Weights of a small transformer language model.
Size: 14 layers, MLP 512 GELU, 1.41M parameters.
Training: 113M tokens, 6171 steps.
Each number is 128 + 32 x the weight over its row's rms, rounded and kept within 0 to 255. Layers, rows and columns count from 0. The size above them is the row's rms in percent of the matrix's.

# layer 8 attention key, 96x64, rms 0.126, rows 90-95, columns 0-63
size [125 128 135 131 133 123]
[[139 126 135  86 165 189 125 115 111 156 162 139 115 145 180 121 111 141 177 128  82 103 140  81 124 102 154 126 183 131 143 110 158 125  54  33  92  46 124 119 139 100 102 168 178  91 187 144 104  93 135 120 160 136 100 134 126 141 128 155 113 135 123 108]
 [130 130 216  63 147 119 103 143 149 106 169 141 121 132  60 123 150 117 100 125 103 122  85  79 112 157 105 114 115 112 136 101 181 133 164 148 124 134 124 125 101  95 129 101 134 113 146 138 192 149 137 255 131 102 132 133 136 150 130 116 174  91 125  96]
 [123  99 111 178 105 138  99 159 137 145 122 168  75 114 160  81 106 159 126 165 157 133 173  93 147 138 148 103 126  87 171  98 120 139 117 228 129 144 127 149 144  77 106  85 157 101 157 127 200 115 151 117  76 129  52 140  77  87 117 145 138 124 140 116]
 [100 124 143 129 135  48 184 153 157 179 136 140 126  98 151 147 137 150 158 120 149 171  92 168 109  84 122 167 143  96  40  99 169 158 102 120 121 115  69  97 123  98 122 106 180 132  90 142 150 171 117 129 173 110 113 143 118 112  64 161 113 155 159  88]
 [172 104 139 136 129 108 130  78 167 154 121 108  81 138  98 196 149  89 106 104 136 119 115 172 108 156 129 169  38  91 157 149 109 111 119 154 106 128 150  75 196 149 149 166 109 115 176 133 184 129 157 140  67 126 143 100 121  90 136 163  74 126 157 121]
 [150 139 105  84 160 128 106  96 162 200 143 119 122  94 142 102 112  85 141 186  76  74 145 166 110  93 148 172 176  82 100 135 168 132 131 113 148 159 119 140 101 138 147 147  88 172 138 155 115 111  86 139  79 131 154 104 147  36 155 140 159  74 123 134]]
# layer 8 attention query, 96x64, rms 0.128, rows 91-95, columns 0-63
size [127 136 132 134 129]
[[109  99 102 167 130 171 182 111 145 128 135 101 132 124 108 144 148 160 109  65 174 131 117 135  58 145 156 189 132 131  91  96 121 143 152  99 137 107 115  87  86 121 128 193 138 129 142 101 146 135 117 116 131 155  40 199 170 189 100 145 135 153  79 116]
 [136 128 208 128 116  98 136 124  85 142  95 118 106  61  97  46 114 144 145 180 146 102 135 103 122 117 101 174  97 111 160  80 167  99 137 134 178 147 113 117 174 121 155 144 151 162 128 108 137 118 193  69  84 126 122 144 174 157 136 111 136  74 167 108]
 [117  98 123 196 115 129 133 133 186 186 184 101 186  88 123  91 132 115 123 137 125  92  95 100 105 131  63 159  69 113  56 156 124 164  93 173 129 135 140 125 162 104  92 137 124  94  92 196 135 120 108 150 153 103 141 167 169  90 114  99 149 126 147 124]
 [155  90 120 148 115 133 106 124 101 137 123  99 178 118  94 144 164 160  48 125 105  59  82 224 119 113 135 143 176 138 163 151  47 161 121  77 128  97 146 143 168 129 152 143 143 132 128  80 121 154 151 113 138 138 164 113 127  97 145 157 105  78 116 162]
 [153 141  96 109 125 101 137 127 102 138  86 119  52 140 128 137  66 149 143 142 106 170 141 213  96 158  89 186 145 160  97 141  93 166 141 146 141 126 102 124  74 143  82  79 121 134 173 128 143 105  71 145 138 155 119 136 190  95 125 106 145  71 149 172]]
# layer 8 attention value, 96x64, rms 0.14, rows 64-82, columns 0-63
size [106 117 105 113 112 110 106  94  93 111 110 106 116 107 113 102 107 115 114]
[[178 194 123 102 116 157 171  90 111 163  87 140 119 102 120 129 127 107 170 168 141 130 172 130  88 185 166  87 127 121 108 144 141 113 150 126 111 136 140 147 126 118  45 151 172 157  94 142 127 104 141  63 135  93 100  83  77 119  93 104 144 141 211 100]
 [124 163 111 131  78 174 112 123 209 171  77 135 144 160  95 117 144  90 143 141 123 132 116  75 155  94 124 144 184 104 122 132 143 142  99 177  44 136 117  81 118 113 152 133 186  90 122  91  97  98 143 170 132 123 183  96 150 144 105  89 112 102 166 163]
 [128 100 128 144 170 112 172 146 133 106 149 125 167 152 122 168 180 134 144 167 182 127 190 114 158  79 153 126 127 123 150 111 115 124 130  85  88 150 123 105 106  47 114 185  63 123 147  79 147  95 120 176 206  85 111 109 107  89 115 113 101 160 104 121]
 [ 86 105 129 118 249 134  98 151  97 132 152 138 123 117 136 153  96 182  81 126 146 109 121  74 173  80 169 116 124 108 131 154  91 125 168  89  88 101  65 143 125 145 114 121 185 138 138 129 152 123 106 177 135 112 121 120  98 132 110 118 158 140 202 101]
 [135 113 150 117 124  97 102 133 179 127 170 105 113 127 131 127 134 103 141  87 174  99 171  87  71 120 165 140 118 118  31 118 168 129 148 203 121 146 162  93 131  91 127  77 126 126 124 178 147 210 122 117 127 128 145  74 111  99 177 119 155 109  95  93]
 [183 152  91  99 180 145 164  81  95 143 153  87 113 117  80 137 208 167 118 169 126 184 108  96  91 108  98 123 126 102 119  87 170 146 125 113 173 174  79 140 102 126 142 109 126  66 142 130 144 112 156 100 126 108 160  73 140 125 123 136 184 163  80 131]
 [ 92 105 170 115 125  85 159 176 123 132  72 133 119  88 119 103 145 112 139 103 147 112 147 139 124  41 122  34 132  67  95 176 156 166 172 134 107 113 196 139 120 164  93 143 119  85 103 142 159 117 121 125 134 137 120 149 135 158 161 114 153 193 154 148]
 [104  93 172  96  96 161 156 145 156  95 130 100 220 143 127  92 116 142 153 156 164 106 118 130  77 134 131 179 114 114 137 154 118  87 129 124 109 157  97 134 143 111  77 142  88 108 144 136 169  60 110 121  67 156  83 196 136 133 135 148 153 137 175 190]
 [168 112 112 150 127 132 117 132 162 114 164 148 219 101 114  34  76 153  98  99 106 132 116 119 126  96 130 169 154  99 114 168 157 128 155 127 160 116 134  77 110  77 164 133 117 123 115  95 162  88 148  99 134 126 142 113 122 179  95 200 112 137 180  76]
 [137 138 107 144 153 111  63 121 134  91 104 100 100 161 149 163 136  67  98 113 203 108  89 113  96 134 145 101 203 161 109 140 151 147  62 106 139 136 139 149 174 122  93 121 105 133 162 162 148 125 147 154 101 104 143 143 109 154  72 213  93 100 124 171]
 [109  78 131 187  93 112  96 104 148 146 165 107 133 123 158 170 129 174 171 167 100 104 127 123 156 132 156 102 160 197  88  84 146 110 179 114 107 128 141 162 101 171 163 105 132 122  94 164 137  31  90 157  56  85 145 114 126 142 120 120 144 147 125 123]
 [ 94  82  86 114  99 120 123  54 131 138 173 132 120 102 136 107 151 134  98  75 172 145 170 120 180  85  91  88 168  98 175 145 104 138 171 155 106 179  99 155 193 147 101 149 130 170 142 129  93 160 131  85 168  78 120 131 158  85 117 173 145 116 152 123]
 [101 153 134  84 132  87 168 115 136 157 145 147  79  55 136 177 127 106  94  86  98 143 154 209 105 140 176 136 149 101 180 122 174 137  99 152 115 102 106 192 143 124 162 107  80  96 116 138 146  82 139 130 167 128 156 124 104 138 131  82  96  68 169 125]
 [ 49  99  63 159 117 160 121 119 125 151 171  71  92 151 153 121 147 104 107 145  89 101 130 170  98 120 104 166  93 167  67 146 114 130 145 141 110 163 118 104 171 105 150 124 203  96 158  77 155 134 163  91 135 158 104 141 125 171 121 104 127 197 140 144]
 [118 120  97  72  74 141 146 160  84 156  78  79 127  81 127 151 159 160 135 154 125  53  95 110 169 112  96 169 158 125 144  71 134  76 161 140 155  87 156 144  83  80 120 147  96 176 151 146 183 178 108 137 110 162 112 147 148 139 108 122 145 144 160 155]
 [133 120 103  98 110 117 133 107 105  77 115 147 132 167  60 132 109 111 172 172 120  82 153 124 143  88  58 123 111 119 144 183 146 149 168 139 148 117 122 165  89 126 171 115 107 157 102 170 201  93 139 112 157  63 123  86  93  89 166 148 125  95 194 138]
 [108 115 105 126 124 174 116 138 131 140 130 132 147 126 110 169  84  91  88 182  88  77 163 129 148 107 134 120 150  96 157 122  59 110 169 135 125  74 146 124 162 148 161 189 117  57 135 120 159 170 138  61 150  96 204 139 165 108 118 140 170 109 155  89]
 [ 78 135 112 101 148 173 109 128 119 146 156 162 147  86 147 161  93 103 159 149 102 115 145 131 158 111 110 142  98 144 144 108 142 123 168 150 155 195 211  98  90 115  50 145  82  87 105 130 158 147  93 135 105 142 135 116 154 137 110 200  63  75 125  98]
 [112 119 178 113 172 125 144  99 181 105  98 161 107 208 146 112 146 108 128 172 124 149 133 147  66  45  97 210 130 111 111 107 107 121 144 151 175 123 113 135 159 138  72 150 129 119 182 103 145 111  64  96 147 123 120 135 130 184 134  94 156 121 125 113]]
# layer 8 attention output (transposed), 96x64, rms 0.172, rows 64-82, columns 0-63
size [102 112  97 103 111 107 103  89  81 109 113 109 111 102 107  96 106 106 109]
[[127  61 119 104 127  59 132 129 190 165 166 142 126 104 121  93 125  99 112 148 119 132  89 206 115 111 125 177 163 138 168 107 122 166 108 117 198 122 153 120 103 167 121  62  97 150  96 132 147 143 145 140  78  54 140 141 133 130 182 142 159 109 102 111]
 [123 163 117 138 106 122 163 147 136 189 126 158 180  86 107 183 110 121 123  81 142 109  95 180 136 106  49 146 143 125 104 125 114 167 114 183 131  92  70 155 117  89  64 175 143 108  99 110  90 182 110 162 170  97 113 109 123 157 146 103 158 101 169 131]
 [127 179  53  75 114 110 133 122 132 126 149 100 170 173 105 121 178 105  95 140 142 112 169 168 137 122 183 148  97 109 139 107 129 133 142 192 141 124 143 128 120 112 161  89 113 100 181 126  50 154  91 100 161 124 108 138 111 166  42 120 136  93 128 172]
 [148  92  93 106 149 119 210 159 139  87 146 117 126 165 154 112 107  87 111 119 149 153 132  79  95 145  77 190 146 128 112 118 113 120 127 154 119 154 183 142 116 166  41  99  81  93 135 160 128 173 117  91 169 126 144 122 110 114  57 142 145 156 126 183]
 [132  50 167 146 119 123 140 136 160 173  54 120 110  98  43 144  99 151 165 160 114 156 174 129 117 150 122 147 113 116 149  94  76 132  70 116 132  98 111 103 136 110 162 125 123 137  93 107 114 136 165 173 118 153  65 162 153 144  98 169 192 153 161 126]
 [127 191 167 124 170  96 131  70 121 108 105  62 102 131 139 110 144  89 168  72 142 131 136 147 113  97 127 164 136 153  93 140 121 163 159 147  59 164 177 154  97 107 188  94 125 131 134 136 155 157 113 171 114 125  72 168 111 164 161 112 126  64 104  87]
 [109  72 105 140 186  93 117 135 137 123 161 192 162 137 172  86 142 117 128 111 126 134 194 124  85 136 157 145 113  90 106 149 117 132 156  97 162 149  68 150 166  71 121 100  67  96  74 148 129 168 127 166  95 123 150 159 204 114  88 119 110 117 154 127]
 [210 129 149 169  90 119 144 132 149 109 129 128 150 115 191 162 141 114  95 153 108 125 115 132 113  66 161 126 110 125 131 126 119  96 168 206 125 130 125 152 122  93 114  89  77 118  93  63 188  95 115  93  74 151 155 146 150 176  63 135 128 133 166 150]
 [207  81 126 145 152 122  88 135 103 135 167 130  95 152  82 140 139 188 125  95 129  94  52 102 134 135 152 127 194 117  50 142 152 137 139 159  97 110 172 144  80  72  93 129 120 120 142 153 131 113 167 109 139 126 136  99 147 131  99  86 143 144 198 146]
 [160 131 137 171  97 121 132 137 131 152 102 102 108  84 104 120 128 157  79 176 158 154 171 171 174 115 115 127  93  64 136 121 104  85 232  90 120 178 116 128  77 198 136 181 143 112 109 147 110 125  85  99 126 129 102  88 106 124 167 127 145 120 157 122]
 [109 142 130  93  71  87 112  98 181 136  86 134  99 142 176 148 119  91  83 165 110 110 191  86 157 196 127 105 148 135 124 154 143 145  95 144 131 139 119 174  74  64  62 116 174 101 138 164 129 148 111 150 109 136 146  97 130 181 149 149 113 184 124  95]
 [131 182 106 117 141  79 186 109 134 148 115 139 125 125 168  79  74 138 183 112 132 136 126 112 187 112 157 171 139 120 170 102 121  81 170  75 134  43 138 133 118  92 178 130  96  96  75 177 149 125 135 134 178 120 138 143 118 101  59 140 124 116 121 151]
 [143 142 172 150 138 107  97 174 142 155 131 140 121 128  67 122 148 122 129 159 173  61 120 127 113 152 115  57  91 154  99 168 156 115 120  69 199 107 107 157 133 151 106 157  48 108 111 165 132 127 100 156 155 159 133 201  98  85 132 129 128 110  86 105]
 [111 144  60 174 140 136 163 116 146 162  86 106 159 185 105 134 105 135 105 118  98  96 149  65 192  96 131 138 157  96 100 130 119 139  95 183 144 176 165 190 134 109 109 108 200 121  76  97 133  86 159 134 133 160 159 130 144  84 152 108 122  82 137 108]
 [123 154 103 101  66 117  99 106 129  74 113 208 125 136 133 109 110  98  69 116  93 158 131 143  68 117 132 147 128 151 117 189 101 131 127 174 125 140 126 113 147 126 182 112 161 133 134 119 217  82 107  90 196 101 149 170 139  98 109 144 145 180 148 131]
 [160 133 122  79 127 133 169  89 129 138 169 133 160 105 118 113 150 122 132 132 180  89 114 109  76 182 158 105 138 130 112  96  41 126 118 106 116  85 136 154  87 113 184  44 107 152 139 145 173 188  81  98 110 125 157 142 185 116 133 126 146 176 144 107]
 [ 92 185 127  80 153 156 130 132  84 162  87 176 122 126  78 167 106 144  49 126 186 109  98  77 121 150 122 124 117 119 104  90 146 160 131 145 142 107 146 138 110 130 131 102 100 108 108 123 162 161 197 133 142 118 213 132 102  88 110 192  91 122 126 161]
 [108 120 135  90  64 153  96 136 137 133  96 117  61 163 127 110 136 100 126 133 172 143 149 124 109 107 142 111 127 132 137 129 155 162  93 129 130  49  67 171 116 123 170 150 140 155 141 145 159 114 153 106 113 137 178 102 120  87  97 128 171  87 231 193]
 [ 84 132 130 138 166 162  88 114 102 139 133 142 178 164 144 132 121 140 105  87 131 150 122 165 125  72 149 135 115 160 162   0 123 170  98 162 115 135 207 154 123 113 116 166  91 110  82 130 126 118 101 120 106 174 104 126 137 122 146  77  96 142 166 141]]